config.yaml
num_hidden_layers: 8
hidden_size: 512
num_attention_heads: 6
num_key_value_heads: 3
head_dim: 128
intermediate_size: 2048
vocab_size: 32768
hidden_act: "gelu"
norm: "layernorm"
norm_place: "pre"
norm_eps: 1e-05
positions: "learned"
qk_norm: false
attn_scale: 0.0884
bias: "none"
tie_word_embeddings: true
parallel_block: false
init: "normal"
init_std_qkv: 0.0164
init_std_o: 0.0164
init_std_up: 0.0164
init_std_down: 0.0164
optimizer: "muon_variant"
learning_rate: 0.00991
lr_mult_o: 1.5
lr_mult_down: 0.7
beta1: 0.95
lr_head: 0.00372
max_grad_norm: 1.0
warmup_steps: 200
schedule: "wsd"
decay_fraction: 1.0
decay_shape: "linear"
final_lr_fraction: 0.02
batch_tokens: 131072
max_seq_len: 1024
doc_mask: true
train_tokens: 927700000
max_steps: 7078
dataset: "wikipedia_en"
Each number is 500 + 50 x the weight over its row's rms, rounded and kept within 0 to 999. Layers, rows and columns count from 0. Numbers have three digits each. The size before them is the row's rms in percent of the matrix's.

# layer 4 MLP up, 2048x512, rms 0.123, rows 637-850, columns 384-447
096:541563553528523568459560510459486458458421443607601542511478527554512556489538540458482480526406488501475486500512473370580401557521505541435587500443587506570490507542501555461525453393515480
099:585490477601444474460441414559468555453495509466389511471545516515442521512538506604435467489516458470452406454459599483486552480612533495507471499485492453425543515510478499488493504534560473
095:446463535464502491489581587470464557501504544421522506495457471430504470506539501454389475525640512482505461501508504546551480499503524455558483440528490555426512484458540491540489456529450469
100:420323502473528532365500481503520496523562534473493533503442487473414457504523433579466538522542550499461508405499456560568539525545479519469507524509537496507494540529516487443393460501433460
096:455516523580500466493468539472395475569501452418501518506486569431542403495469572465521478494427502540468418629514496440552507454451461569563520486464537535401557526527524509537538461507473517
091:512469532488512544515468500509573465531484527553452448580442499518554459510480497518469568474490444520548528645559537468488421438465436487567567557461558464426505536433491410496496480469520445
102:580405550461468522461554501509543448499521492508373507436496431594471507495463485544523520492506488527548521547466513354572472532515578489501517544435473552445553542549487540518565527504467421
093:493528493501583530554458502525504507419555663511535553555330524453494421588467475520454441499496497482560495468494556556554506474467559427430469517521421498401543494473554473539556487403452466
096:529492533459422597557461483531395529546403520493475539490433407528534545504408605454428518573542454481521484570515540457550411491453497490505522545514552503519554527539450482541516454573520509
093:481518432451414511573446533489504553514541542456565497475412478499513596537600410535489540467478498541494546552501513509468492528452382564526406430508523511592556531465528479449447475573455503
106:560539516633457468573486607467566469469558485502534582511505460454479537452499422521488493514555586470396600478500472566602526530462477582462531473470479496533489484527566543510501450418468548
091:548431484544552478514531468428503431444564527428419515539479495424497559469398460470521560576517475500507457442531502522418532536518527534497528504585528417470616544442455588478621454527390522
113:510572548437440551455535508498528417431548432545544563533512470513444494465385565555566433490442565510434461512556476593530504469615653346519410562559582476471518435470387491603480488506552533
105:492485477667545545532479570530486490517510452424471506443511448447472531448501570472467383441385509540463571458501580508479428498471494417552535537495578526488469565498624520435506529478437509
102:494538418601519579508500498464438526505531540402487528473561547567494581431502559595557484448461450480510485472475512526457477494459551493560487411455487482623513471510527464501525512359577427
102:535475578591445485500448542388499453516501452535501511487443473487468382552432494520497415547483432417479472516552537560525454469433463491503429444498541563542502551502554507498408599554478583
097:535437487515553584485441452498596459500460471512418564573438506504494520535445429474520436509542479581472527510479519519416593474480435553534583543533540572503460458572524485429483504550392447
095:428466479442547518488486381517556563555511447576486509557417464516430449498490511506517500469550451500542478494425480450446415506590465484503528513520505522567523481495470421432500446510474438
102:521499432547460501488460503450503479558466503548487594497479511442480516499457433550469558505424519545446530568569521538553492487506505524434468438530505483430401522523526459457407597468515534
098:512504493484468544485446489499522506565476565393561488508490524545502538504500620487471422469573555463490413586469399476467500552501497525475580485541575459437556508483450470444543584515531467
105:478579479542514493508471512516479472438596527495573542528616458435496476584540526548450509497460560506556531416388453525427607522550422571469502513389537491484466518520520473470429527440424535
095:482443466562386525464466503473477578486439481521489505569546445546566569534492587533528494499403469516413455483537473505451509550478527464498487603482485486424502541570636496556409377605496443
100:432518502543494418511451555524420550522498511508475537525480451544470513497521537449530400501538457456540455558504459551465578455560504543426510569544511529530604498562462544535516556512483435
093:564544599551407605554383441506504501530506513532506431506461547611465580459458477560472546412553525462512430642466533533498493523509410546461545430492421431453480472545441522531548530502509557
100:460523510422524512448477542505513448550558491455507466404369491521442510400469454500489526573480433498574416498467525477558407503458498485545573510487544472525482608587483474509595442531402549
098:473506468588562496407573462549521551518476444415590516594562447572514545490497451553542504458569520506482552489450552476558500484570432498507427426504506520415457512550486529588504505549452474
101:576508574466521462482482537535528477554512464529482541473483407477461514472486488538514499532488524497371494517440496566478534585528509508452533459426597491472515464583478506533509539442400440
100:550499462467516493455500549583442494560432531386518535553540434454465665520390430443525561519551476507503512486505472552457542538540485402407455492550454488521546523536471492391490502562543392
090:603430416478496590570470549511537479536458540548556439506453424503574432480445452501517575433478424467485514560516451527406544516401520410446532457508483510478532508474451577438561462443485454
100:447511441512520500458506581436456470452425493573443417543468449521456409446485632503495470581494505440503554469530500526561445476501583510494557470548518483521575548478400476471476471548547529
100:585488439401475476464493449468494590547507565475574391548514446498504542454495438548573481461494511405410484484485474478570512505536495486487544495364451489477481498565496495574589476522459454
097:592516439575510506555566423624584511540483462423531547432536545467430478496431444541553537482468541491533417482530460530532540453511490435549431621526522531515492425407524431483466504611502491
093:554476399379504538441552478492529569589419468433529527489574548536470549568519489510502421504482447466456515457524508575462393429448501513490556452571430604460509487579533403543505442537507525
101:473458464607504430513454469480436523457466553532515506491479483584516512416501524513476504514517434475520492546447585481549509456408485578551433540626547502517462580423559539565604493490514489
101:495539504467541519556536409536475521610408511431425533460474485531400581498491579557567526432489438447533491477444494435460441409534472552511435597501473470506489550446562575493379501463496506
091:476558515474418520423568423500548463563480585502481413533493491503545528513542526485461422509473576466490542615429471479500450555555497573521624555536506492536464535433561521486494549607451523
099:565525478534554496449442495549500475527545358511508488530466510465557552485476564509447445576439515482427551496504520526492499511418475540519527510501608477567391522406548531427527444495578486
095:527447591569473531562482480514470483457403479433475436422498468465495572445479478504628512554639507525514549490433521610522566454562476492518558479488433589417468394576473495559459520546484464
099:476572441449483392517607438520427508569521492507473480389445501557519491474446433523529494368535610490501538509485449481511520477420510584443590578479500529444438524570546430543461496474560473
096:522533468472502447427522470541550446487504543540530571415538475504470566544544520445453495474571493455432436513472550494559457535446521480467553548479515559513462493495533579496466517447465528
115:535508576538464533541553550542395489450544568451554443496430538494476453471524565544474480492496420422494479380486590526477518497441505473424479481549494495489454449506405571416562540544604557
092:528460485494462523434537555545493588577548585558495547462510467429555478504503479515522552491369477665471590539549504576453531545527514457584426534450573560494455556466471443497426512447536461
103:590532530511500576400542482447495470456432573561566425563602493427464495504483524501561426481548549468517521529475489585510465563577425486529503530556504545414507544501433439451521481533483471
115:503554526540511485399496553487459482469453432535474505449488531500515501480459459498580486467584479518478500511484484543466437455504469492466424491471507528491450524560496468429427568522442371
093:452562385564429450444591488461538541550446463414531511523522493515542600375564515479511550521406558403415425416478509522510488501481413546487575391525530513430537517468473533511520490477508530
100:521561494548510524438499560433460487495493505482492500548472514582449513521518544521527471510467392511514591467456471494459536419442510517471472490477437491507422451503600495459475462486558532
105:420497575484505539440438537477469501524537422525475523452533450500544447477470561499481497479531477604464436557538531494534526438573554493510484454532493543472412564472559489502519548504549485
098:468571463547363391483517531439569518470458464496469504421449476547517535513464519497622486444466513462560452663527612420508593489549536466470510564593506484570576634494451504537504460535493438
095:515582512509599446522500603521588636477484550510464491543504471459501517484423451504567454583391559594438458557462448477480430451580555584520454562517491525565556368577566574589523495460500494
099:540485466488472505520451404430438527442484514546489518496436430498549444550572438468418449461471475531484444454533544389431622468527552494495412476489500509367526516479530463555446555528505505
099:581458475482456515516517555430494443509436578470552460505526458442474415485432508487590376457533495518521562502606483455517469444533437441551530515481470447399547466442517436488453559510518426
097:408493492470455540423447492528460425469504511337470511559411488576508497570448459537492458510600517491453488479434575483514531553471534396507433487515513446432572385333538540401531522448489500
101:469460493507537573451555438548489377474396478489404456480571584479523601515520485583625415511546514572461566543537532545464512568458553603502510439633451504551476468514512484456486475432438503
097:487491502543574560438496561585386515484511505410541601599469444452419456484452541448461490398426469437511552392559582447516476531540520525509447579514503444546475449506564513516496506478497466
100:593481528368488403528580535560512404527457491534421513544480562507481497547538455564537557517476452517336464583436432459574491517530522429462538595502537520507519437455482483510473509534440449
091:527512586553520540489433532469576480523532455476472493477556523478549462476393572508500546444557507479553472553513495412511496542541533505517617450390545481531514473500463432527578435547568492
102:459564468491496500526446559538451541517479467569535588434438505349489511523432466546530462484478446573461489534441440442487544478491478505555404580470453532486571482461535483531446543472520426
104:501588466598472435347545519533510568516501529470510449517521470486594627485427558571417467444539408445477468491490528508554520531492544458540558511579482456440559439399516541527561481461529507
102:507504438530469569535527450425500488481448518545436489494485533505577502526531451601477508538491549429497614549514477449514504480396529414475541499577573507498469436545493558417496517627549522
100:476526475434447459545465520507528527479461481451439424445490469560460467531510431492495551470504436495391547479438529524574539526537623473566488578553567554471473568531454562564432450526587475
108:567506580505515513542417459526569471502417483422494525468491441510484411506471567472465437531452475392444475549493453483522598558509562468562467516514522416523500537489463537538511470535574492
100:564512517461451499444544521537480519514495537564420509457476513537512603531524452500481544406446410427536441569467488484454552483538483493486452534484521482486523486502417529559517494507491509
098:524481527474553475438523516398447454540502524504547461436514557505526507470547494461555462447552445523483447551451466585482432544527485573509479474513511466561553553504489495445561479566512514
109:567567444554441603443482550500566435497603489555476571461452468571460556477547565549554526502463547440421542528473450539485515586490416557525547528513502601465444510574461445567467532418504402
097:537429465474497419386481523469413501491487585483426548504380549409578557517566518518446529462572493510487470463522496574514497588419529478435495506500578485460471497592509568563469432523616526
094:506515450519492424553559468494442495534482486570520553529477411490464443438545494449487481505407512577494557545545442526533455553457493464491488509553543550403389503435613517572482485521454528
096:499495542461494386531497547492482482499485553510478596608501517489500457466569477504505522522543413504478481482488450496536587436528598549523606470410484421595538485483466530500483469549531532
089:580487501539527538493514469545529454503424427552418543596585502450436462469472556457469564580500541481458496424469472449495520501599576498599520583556503486466380470552553499534569551477481572
094:568488512542529507488536468490519493471458453478474483460535527488506466436490464427545510448533548421458468526594453544489523461438551517428512528479471531480623563440507543546573491531477562
098:432506550512411541536536570498505513550427487563538499572569593544505528510387555548482565534527464435503548493424512512481464484536447480480466474468527509499459450547442523565495566492571560
097:493494591499477505439550482468418515563467477480557510525472492505521526497384536521543525538512501465543516472506452537462456471470514478490562531474488440541559497404454483428562416579520446
093:510442457593455543498481535483557467522484480418508515474533530470495416556515478503575492617407464482544484501464493493500505510541519511552512467538498447460522461487449440457524475465507547
108:402623523520452505313414514523484487478423390435449575456500432504517524424524499463501550530454563505500464507527487541596543449539592474540508516627510463518393496488481472510431514449478549
097:530518541422453508466448485472451521608493422491474510520526487508403489544495504569521525478501486531539495491486460506532576478502559468457528536457432434485442449502561411454398466518586505
096:439545530490535531542514424478506492550509502540482509443515557613452619490472444500439477471433472446475446529523480484577434434523514373540439542574413521470502492409570569518565438494487508
100:394525398572437478393432554506348446558465468510547430577460549517514521444555449429479495543525477520511508443497527461507484445494480457546508544495549577483410516561389487490467548548518519
100:559423512517552525498455486429428532533519434560550504510470477532460434576397453529550530482494563464462501513536597487486460463540487566437542555443538432501509545511515477512542522477517462
097:550604540536497516470427454561559494567548530578476534564502469498503458455547508520517493475612489575468492459461476458621568460600524558504507507533439475471504523459498528574471455557376481
097:521442576492454518549548515443495455453546536508421526469515470545484512482467502517469500558540479580428543588437508461467529447561483528438399610465543547454499441386519467531520448469378593
098:505494512565531492509592553637445621491499529488522453538499528538536432545404440495534481517536507517576405443510586479461422481521552499518451523528480540608570462447540468597467480449545565
092:460560396438535484551500494509568455436503457611499525541588423526508397494552504498517574447554507499452508516506465554525486443576447533643520482592503515446587579493464521499428509610535536
106:517431532468497444579553532552557595499506543464577507491469543452531591543501490524536503542563596516439397584627583578509538548505510443579411481441428476437503440440505528526533414490434551
097:479488532474492428419584461449528501516553524524484512560488483444507524415572530479518442508544454479543461483489552420592439489469437456516537448520447466454506513407541529517457439471473473
097:539456434476588477498440538481453489537494571479567449537571459492479485526522464456428546366457510417465606455521472568504468511473461447509460529523512506418452564453558387514456496513537519
096:476484412505534483541459491432562501437496528564541442498417470478507519562459469453377485518457440492612499541477498533446560489555552557440495417514464461446481476519503508538387511485605445
107:462489357528450462511531466451450513512544471592452509448485458477499596455521489509456538509438481549577622503504429433568432520544463523607441467529450497496593624474545443443445452558533486
096:583457443542542472433563470577542569413477452406502533527442558547498530482478532502432481428464547468450463389452473466494552441495455495515484497518580505543536454446508551443523489463473593
101:531482444467427455529491549520548446568416486517486538456578428463511473555530565557550413512527573474511447475611481547526495512508561391536393559482515552522472407482615544507446455445432594
100:424495610527497399421564459515470537479485477492487469460548510459534467419491484528569478442483426516508484518524475550516450475520582499475420631502499456538545532466581502548395434444366487
101:475478599497382498551511553530565466524518579510537484565478466484492371536513538498574566528498439501487485480554565602479502462483540457453469429459467580576478517494505542529476520501514539
099:546489459500523509524471517478524436520523471616522491537523548453552529485539444511588451510483497451495526530439474580540488451452478560450512538474536508479544483407542526514526533500546483
096:533561529453497510400568503531539501580575498501459482486598492476456412609479510540534467523509440563478551460516497568598495409450473510547566461569535570528496498496463466493519551450510432
105:541513471579552523490526502503589490526440468480536472512456468509430436483535474576441520455493405539515469572482433512530478511517486475515550415553589427486516589542463474439491503480490475
108:526576514508529472483586573507441456486478419542494618519420572486476478493512446461417484482499500545502493532488480475590578514510540416441533516473481490551489467450450524568445431419461555
106:435410537472521498460480486486535459434587534421460510481503440547529484465443532512494564486484493537549488553501419452529473516488572499567524492453482578519533533443492482498475493480464414
101:460531411512501467546522444461548496492486572579385542514483471560554428387491536549383424489497543510439529430527478487529531501581470501475517480467579468410490525568516519569421535464550509
115:581449557459516479511445536451484560511583580474468561457428459551496482595451430475510522591489419460471510534523491466488460573533443477563551563512477498460403467582530451541454455519478479
110:395493453498537520473604510444530521448486464494579450516586463425511503588480468537509498444552537430515558534495505482423461572535462522534588571466467514511506507573463458440498539479549401
092:497513486535480484477559456605516572545558578502443534533516541494567577526628591548467554516517538450614471528524428484526533556412468448441494474533408432475482420544525541555494451314538570
099:522469448515466494589526577516499478442391421516417520512585510532443521434502403515450424539556500545475484527424554433507593406508470460525445550495556454456581481524503574520483454395486497
104:566551444493632578500601461446511442533482537520552538570377409485503493543556472499558531456531530503494489530516470479479564401455536559510442497568451457539497473491508543578527524476563511
094:598512522490450354456450469559471519508435519472595517395469436444425610539519473460559517492475496436527557478490457516427451625542512488426506514528460463460519539427496454505440487535457484
104:534501459518589440482507618522487561411430464494574474460612514504433461521397538444499509450481572470543435492591500525581522516476539537401536486528475482417470446508360483545539572525582521
099:454493550496504451438413440474524481502473516522487564519453513442413465567460501516586439482388477511507535419455573570581511610453600574471447525462504543477414530481478516512511490548517482
097:537575475531538571450526519470564512558492483507557570526547406493492529493500511528458578509411502474523530530486514543536416531457494454488515553533505510436456403507313604476557457470492496
100:460486505538510560474521543460533567498505460396433576443498435595495588512510559561484511489526472508441459398465484497548430491434445560417448564520545580483447630541554502431443602441544546
114:634523513512576655526547461526467507555489477371546437538489447454482510477538483503475512364460567496468596525479467503534500546599549483456501576530450432493435494521513464444587505543517601
088:460461559519442455472429557537500511529567475580502499512479503517472443541475508545464540509540514488532509486526495554529515516493462449510477509525518465462550532586439512555489539431444585
095:582436505545520525467521428397581486475532476517485442532562547555451476520492602440564488492603471534570499505550452471516556479514479474546508444497472544587514465465424446549456491519526467
103:524522528505463470426585573576554489460451452469485445572592550420491528414505434469465361506485431529481540478495504635613601441495555387482472569532511481519549519468497460477525494472485512
095:400484479547443444497430537536525532572505499538460530542481469482470454503479590443503477463538490515518526500494488525508526454514544513563528562471565527622460596556476501456471478598492517
101:439528609574532431460497480532529517599478572435564541564588492530538500514510469515516419463481489536575450570439540445513542402551547420499527456547420569521515518459509581470493552519527491
104:491418543592432532412468490419502455506514472424485478491475437542516369429558491533518559467470372508512434504457558415400532501539536476482547598485550581494423560518462601467456553497482538
101:523412503527495544493424454513548528461487461493470558589529604524590562533479357436378444428520488535529524580489585495578464535530547516501546553548520514482608454482416450513513506526459443
092:488544519566436474475610558481558515475467523468541569430416492519500509533441449632516542499410552442475512468467549505509524415493521468529516506489577532389449470634527528459485488520518525
096:499478463518459621515519493492425523527575521439546484571539481518628478522485516654457579575451458409407502534439475522494460533528473421455451518434436514544457415483521517461497550575495406
097:507476417493522491436424454487502493480565464523536533522526441380533423523531427508459455513527507396561484475561481519503517425516479472434486495553497526433484450493458529424497513474529515
095:565532489545525415561587502535337437460513437534544355534477417443390459532434472465496442498516461477430468527451425537414536479417500625497507465530459476484411545567536570455571517560451434
095:548566429566395507567490536468358485456576541579456458528464505428512337551496631520483533524507547467462471458423531488483512480519473527476595418569474551506553501520519495555501545469506447
098:406516503482384478462526461480516545476503520487490360525446499552461445537480470587471570507466541548428539548578551533563448415474469447477438482554455454490507489629546570532487495511475555
096:437487536491440593492569541451472503534496483484514543488567534474587383526449517560557446498582566466513494507518526513510496525478539533527475480523573522470478507424487514557509469424480555
093:587456532532468545501467501527450547460520495484440497504507536487553398597428510563597570495559463582449528483508495522511451480525559493512585437573502513551431417454429467431524483494422486
097:467456476533569521485489483549469463522567509489484458459493510564451308451536570500496504514538556465426531522478438489514473444515501493476600513512538472427523457496493508535478531481488475
093:537476601474429581566509485581553481516512499490498522500522501515431555403460627475460461494402482527508466447512553542528479541375494524498507486515444451555476479550490496428416539503554506
101:511534436554456478482536397459434511518508491578455501559599405519560431637518481501522399469536529470501414485559438512491534469511550449541474537544479489470559419548488502533523455426540395
104:556569591483468574449463534473504483498446494464482563554415489417479456522520441577541514516458474442516434498572505614560435519525513415550453562503452514573485471509575470436588487448415562
102:492464508538500540455556448443516569431467456482548420478549445546578530502511568552491485539505607548557473555490520525536505551589488521513544477496537536562470501472515483477543503524497544
093:492500467495528478511527547472462517519461475506448533527512488504513508441491451575615462456459432566472514571514532490458408482448479587482532553544472517435475486489540511457471569581461446
099:513434483454511515426422538419599497469412434527547513580504485493499520483463425474513525483572534551519478449481451492494488484525437550601624541537522371525582486508506483548522385499489482
092:550531436492490464460490512555519561531551494508518514478458461585441500519567441457447505475435507442495541493506499532464417514536520525462490539532527585544547595442376412443387516525536496
106:479582367483482478484605552548526489507496512592531522503429492416454461536555520456445425482491480471459468451449510507595470542496519416530498506448587502513474515584437564434555515493487488
094:508487455391482513373547476574518536505606570412435441536479482488474536478466494481525536510515536546465492511538469444513474434499475523503506526528471495532489553456573450525444496555515463
097:516456546467500472383549426483451442479472483533501615515490501497488442423474561542576495616456502485511518525529434578568604484445486513521481464504525556498466435441471383483503552453457493
094:537564462497458463372443467376428528522468536542554528480553433537592527516496548493478528444453491440516521501480493482564438366445432491436459489421530467427562417483496501451549490482570466
102:488437467519453439546562457498496464577375590516524449399533458503514461557501470466513494393471474415512456482469505546436594530536538456491453538588574546532543542525516592500474571573463445
094:553483471495444508458558526515484526439531566479557489481587407415512528581617524544475499474449455508442503431469525441542511501546527524531477524511569489514485465501433518450539456598532494
094:428530439477450471370428618529444437420461447515579398493506557495471407508482567468404493484488475394552439546551538455442469462506543418544469480493515539585559453517614550470383465507528531
094:553519467522483547386479560489562445454434475436531457492548527473456525425456453532505458490514612531483521463498527505501548417427516506490526459537529476455465575491549554514520518502574474
103:519442529484378474521581519486494506397542478583568457430460529505480388590542514485503393476381440437502547464442488466559587504554590424481531457483492408465482433507506625467465459514384500
097:586491511443397450498451503409548567488521461530474444488497504508409551492546560538430471490606473496570522475372546460517549511446510518469502455439479492441479559478501484474499463498575465
095:561506568565607523461456512571413556510461552556527433496506457505462497541432498497481486563544490464485493558547388519533481506465409503459526516538496449519516448491458557458454490505470520
099:560463481483556526473516485476578475490453499588435496537530420463418537538433562565519508485422562519457541501528433500502518459548549594455506513445521456526553528548546566437579534467490432
111:491538503533574507510584466552595532458447445460511567460579488489563532466388484486477508535509517495514372405578509529520415548571568403542399562643484480532433502485463422577541449508523478
098:556503435437502472439479382407562485587518456630477436560544419507561425480487559592507527484467512497586470490480508449521505488427475501523484602482382494588395522510444523517491514448539473
094:485530439452488489505454498512411530455539511502405401464384509512434548449519495522522552559512556585492517504521570490476438422457548504511506446523550475661388600498510531568437442446584495
100:494537485514568468477425557441490466561426574469502477463467455536428505459489571531503512496475476526470533640547479463507533575399588490456482580373553511577527461499455504484540506472488484
110:439571400451614553431513475438441471487535455491555519456448478532512490568404556467559435565498489455502561529518427462396477555518474555440543546479497495475547578486507445390404466508476478
100:552453519467511602532577502583364492499425498533458503424525538443499498555457385474481576526461513503399522551470499508555559577589479526471494499512453525505455451557502418541420497467544513
097:517487410547528459469534501498493494509471484484517530438450596452468484559472445502535613460566520524474509483494512483532593486458484526594475493511451554489425519507553526526507501468468452
101:550526480585514442488472542467536428484560415541575535561525425463493519556469414546454603575467499548549440475556469564479526453541484454566523537487451474651500596460559557465512428447551512
091:564531553575485459480580423535545498568449575582490536474487439536429498582565514489473452463492470495552441443599435509529522509432539467524555523555441507506543517521572546479602535531519419
110:481500441445521525524485532508405482458524503526520494595423561475419429519500504444418449460529513454556535446532561609474589408447513444436447477527565473468450504462457439531463511554595397
100:507455568467449437444497466478446463575517474537494541491543531370461459477550575413485530502453540452506503462528475522572563539417497454573472531463578513484483506519495511532502541471505484
094:528459461592443461533496603513470458572405493528443456549503539427499523496499490540566557533406469476554478497447480555467615494545622487452511554567425544524571534599536405494475429511426523
106:524461527532442482530483486484519503517481513490506540635531511565499538542493514494422462589473583467501523430542513486466509465563554419611487485492497575508457496430457472523494524557559495
103:535509548590525462487455498451505566459579571481491478500506492504488502486458408558510551548511497508501548519480509456445482468503555693516492546529532444508535574592585500466557532436506555
119:555554523491547585448527475484479505534492572554486501457411450497438522582494471530428543544602452478514483508538514473548385505455447467531469592445469489442440487452476465513520492475485455
105:529549460488460550407519506483606512574464389525555465479535509531478447482481591504459418425415502537559447478434506518514517432431578530421684441570517460459414543535590558503475465450442519
096:564522498478399449473460620479385515416545531515514499463569468517530484515430432516530551546507386463538469526487472507614460514554428544504500590526518415405470474499545454501580475497541543
103:614522389498529506518538464522485464490526470544545502469549524478439514484540572558589472470451463437579560556553533534640581590562589500577416469546543493432535504447457462574456492480521559
095:531541441445370435561504559493565477622603451514477526510533506471508426474557505558458425504519466492459494475432426554527427463507550551573361535478476488570454469472490534385526440601462445
105:564444406499444483522462545414491502580494520509450470496467485530542453406492573452522491447543414490443478446525437520473444584537479552471561495568543526427521499588429562434473456452579512
101:494533487608570423470519459488541524425543544534457526524509440447540498554472551618501514604599527510498545555532527477566571521543521553479524629474447524450408466482543441494532440574488525
101:476420459514511429491456537502484490513540464510578534468525480546483554480529479529461436553489445477523520482507583500543556530579479599436492483457487386486547418570512497476540465482487382
099:539348553566490476504490524357539490521481451512576524414550588607445452495506516488533499451508485402566560511511513470535540554498400512423565624403495494529550467616456533531572507463472537
094:454526483459505407514398501471476471511513382425380543514479536430554515470493513466437507469475432498473476488446483559515513540513497431533548467492503525566564489529511529513371470549433480
100:514492505571432448507487486525537520435465519512503508521511486412491423395483501535476509457469492478491459456527525438551539544580562407460489465439473482560525541428483530446515544450511539
095:511501552558480493432474519600488532420510524449464532589477398528558478371588521510507519472543571492531455476517569518527553462427543459452534452460554528437513490462576549549428607515534531
098:495487610561481573540529417539485478490473592543504393488593544553490488515593565526506440479502512531581515337541462431471570529598539624419507501463571545468570530518585526419398509447577372
098:599481534594532392553495514590457554474524459502479507537540422420435423431509557437595458437493490577600506418547383509559537491490550488495552493534626489493557469532515472485425462483601486
093:434450587542380508492417406576482421460561555478469540508475455598509484583487554544515586506452533543521544543525527496512484502536483483554401439494506513549568475449566567398510604534569450
095:506506488558476576471502557485387532555561484540517524418374591493503548538524544516524483470548468452447451377509494443471453565534456533469473522508468456479505569492563601391409608509461443
091:520509510471455585577516550545428528438518468527522454516534460444419506499535603481519482462492496448528444436512535461549570546405407548531451506424400488553452488516521528514479413527537412
097:456588496592459445500619517556439563511469576454541506463464573397540431589504417547461535524453532533508488420540467484449423531518498562487542483507425554501479492515512549507609477382425515
093:499476453467513471396603454408611458521563489511520474386442443569460516608485557447526553501516441421475480444493514449470527380533463517447589512521488447486578485423546462451409455452447436
094:564504498527501517515445534508451536506513518510492509480586479552540493578551575429474459480500444467476437559482505558521498415508530433503511457456514508553572482577489560557423371578462534
100:427523483538441540452459478510522496513530592457554482464353455516577559499516457521501580421560496590434525467468526507450520472464478558504483537475531516476463504470499471576464460477528497
120:573454544504542443518622549568431505505475463497547537551467538516403493475515441482424477561517486524464497550505519425508554459495498517542449505511449577475463463459551515535470449448498516
092:534527517510528520401413434536519594485471466524421436491564529531526521470543473497504433414597475459483554578442521546406412470553454476456434458547466447459493563450553548543577458522501402
094:559463451496476538493532485467553485459527549527564515603442461431501457462491389598410515473484441464501443360467490572482390493451549502526545511535473486500476559539535485433422380530521503
092:531413506507532381529507560475548501494451544535496485547490554483485534486487569536514498490471530514546453490536495405450477548575514421500486450496508594484533538555435465450428435535519435
099:482457371516575513427347520445480511456427500514448479582437490441503535404528590414549480542522467524508519472522485526415503503423564456527437471664482463600527527542502544489477451548501524
096:540514490534499465533514598428520481516431488443545451487426458513455514517490456530438553454519474510456589419439550427481574451549529482435433465573526552538374522581546446516456481438514562
094:489443464564448564536480469527492577496484559562528449499544466500414501487486555458501521448502498500553589510460406493554452502489410442430588513578487562461506443457504438496460481499480492
100:486492482473488517487558485557443515511546475585507472503502490531453493601498496565555438452528472557504503514597479599455575553508482519472472531509507492508550518553542471502416418563515446
100:487563575528599523590419527537567489538512514515547519498549365450578459555553473479420461467358489556505557499535465481545493395458542484537497508519472500511493560458438516484524464491463540
103:484500550568531616474522576525549459590469505419412508475472450597437532541420503439462479494407531403540551544451539462622526496401425518459460482519353457535533499521564467563461418544457555
097:623474474522527514451489479518556474542507488484434457602458549496520502555473534486522490594427514479587416486361577476549551399498552447570490561418502474524437510408422418522423537560545497
117:476397480522505505436522552516591454500450454550467524427546457449391435413462450514517470581399530469425517528478524562517460562521524506480463516584477578480456500458589456546470606439496545
101:472486515451495455502472475506505492545544520559543492441544515494514405453553514516526500492469503510481583454488534511527476463481629502508480476487503341482452476449526473507372394473540518
099:582524537611572534545484479597515595547443402501538529494520496555556423557467532493494549517535598516463520547432459461480447488396612495534465565536616459507508530393498456493479456483487497
102:491478504391543546544569513489442471546585533526493489483574573607516430530500531595495459548489492509380576467505470518452456486577454578453479511444517495475543492421609449551492490525503444
101:492533428525507503482434432509427465559445530483452504483416550470489472462579469450450520452542536544569515516593569518408543480585535434547401501480587525519483520508464492516472555581501533
098:509520547519414429444512600483521455519563440456499512547381576371527423454541473464487427564478473536480541455443539514532559572614423481531428486527494502485517543461530403548495515519552557
102:441463454499444500488548516558499471463535480444555521427563576558379496469545531488524462509580490461477541533445478477539432515514566466514575518441608457413561350526537383595489468596544513
101:526509479521463630487533525451527492509547525551535498472442518489492529455433538477494483569439495441511569467461495485500483421580524568534506453444515482509441485524486424515611515433518473
102:480449498560452497513560512457522501542564411550566507548477609475428437548561483507482490431515556513568501553503546436523552410591430428495553517486515424517531553490473434486470463536463484
100:501455481494560461553531515538517618462528478508513464458489632452602485488478419551438517496492413562484480476615537586500606550606436532476445431567408511464451592474523418521490488470580506
099:503616538552575518431551454506559579442401510499469482468564455498521466420461492480433548435489582469547452457507443504455589518542514427545457529504552380588483388445593482399366453507591516
093:455538496529439502564593580576533534418403387487523542576446456459406486491563584492595448465574490446517409485491494524512584448501521485582470472456504420606515498489480420477611454524438429
105:505351532552446502455418394459515446473569453544479516553427487557570518516526419488522468453534514500473539421556478580482449398530491488443528457496554485556497472509528442515443510606514564
102:559525482545555586461497522501471425490478560474454505479539460555415402521574513468479598541511432483462440502543499526451460480525478483514511552588478477371502542592449567476499444535411516
108:449580452524463584547455517453504493541407511441555505495441521569538455493553487623475439453509559508511495485513492507567464453543455379556444606588575448515445505471383610544447423444516578
102:429570548497497467376448428455614528515477488533420563390557524545482572542436460530557468566519429513425543508513549545486499488514540443479492468480493546517390527507458513527500522553433523
101:521521498450513607518473440488412495465487473538431474575539484531571488536520438686439530608504490489498591487489498606494509591427547490511458478476399601506553511480544540449491437448517444
099:554461556456458395526482540403491484583509432509486464504513465474403477428501451609432443536475466456581466468565484484492550419581508447578468545416532533566545583561537486499448537570466498
094:464509458595557446519468475453475523528516512592494378582496497486411505542529464472579480554517547442445502458495516487509541592440399445587476458440480517425493465589456557569459531447497526
097:514565562492522501490524464455427523451491496528505467576598465533486466493492471508516513453519532489436513545422504535620421602509604521511476511503453552508510506523558444448546533492499443
113:530404527538550452502520465491444483490506467604531460454442512507531455561510521450590511610445499548428491508541431491557453473500544549471556428434525523528487494432537508522444543537459463
098:519566483512473543447476503516492587545505475472557431549500569511554469561532410519432548401516479462575556477461421506461446416463502553514668506554542579423437437528414513450537493489520532
094:494520489454453454436459432498562552482577486480473559394514555581562477558505511527410505441436474470490505424561443494496570446530548459434542389440511456502452527549440467568452529514502506
094:518547539520449541534548466562546477540366488490406432548540535540501486581465405447522472593468470492486497533478561496508554463389542516512543568530545501471533500424429518546474543514508501
099:592475489511542415523449603520577532468482455672509514495484441443549483519509504483563485452499504573454465475458422486453545515530506427521483558523538571471513461532466535444538489523417543
097:572520491466545560453544542496498469440570512394428520629517490492488494466549558521518475500516462548462394504376509481474422456438600552523568578468484518497405457543460473556515524493516484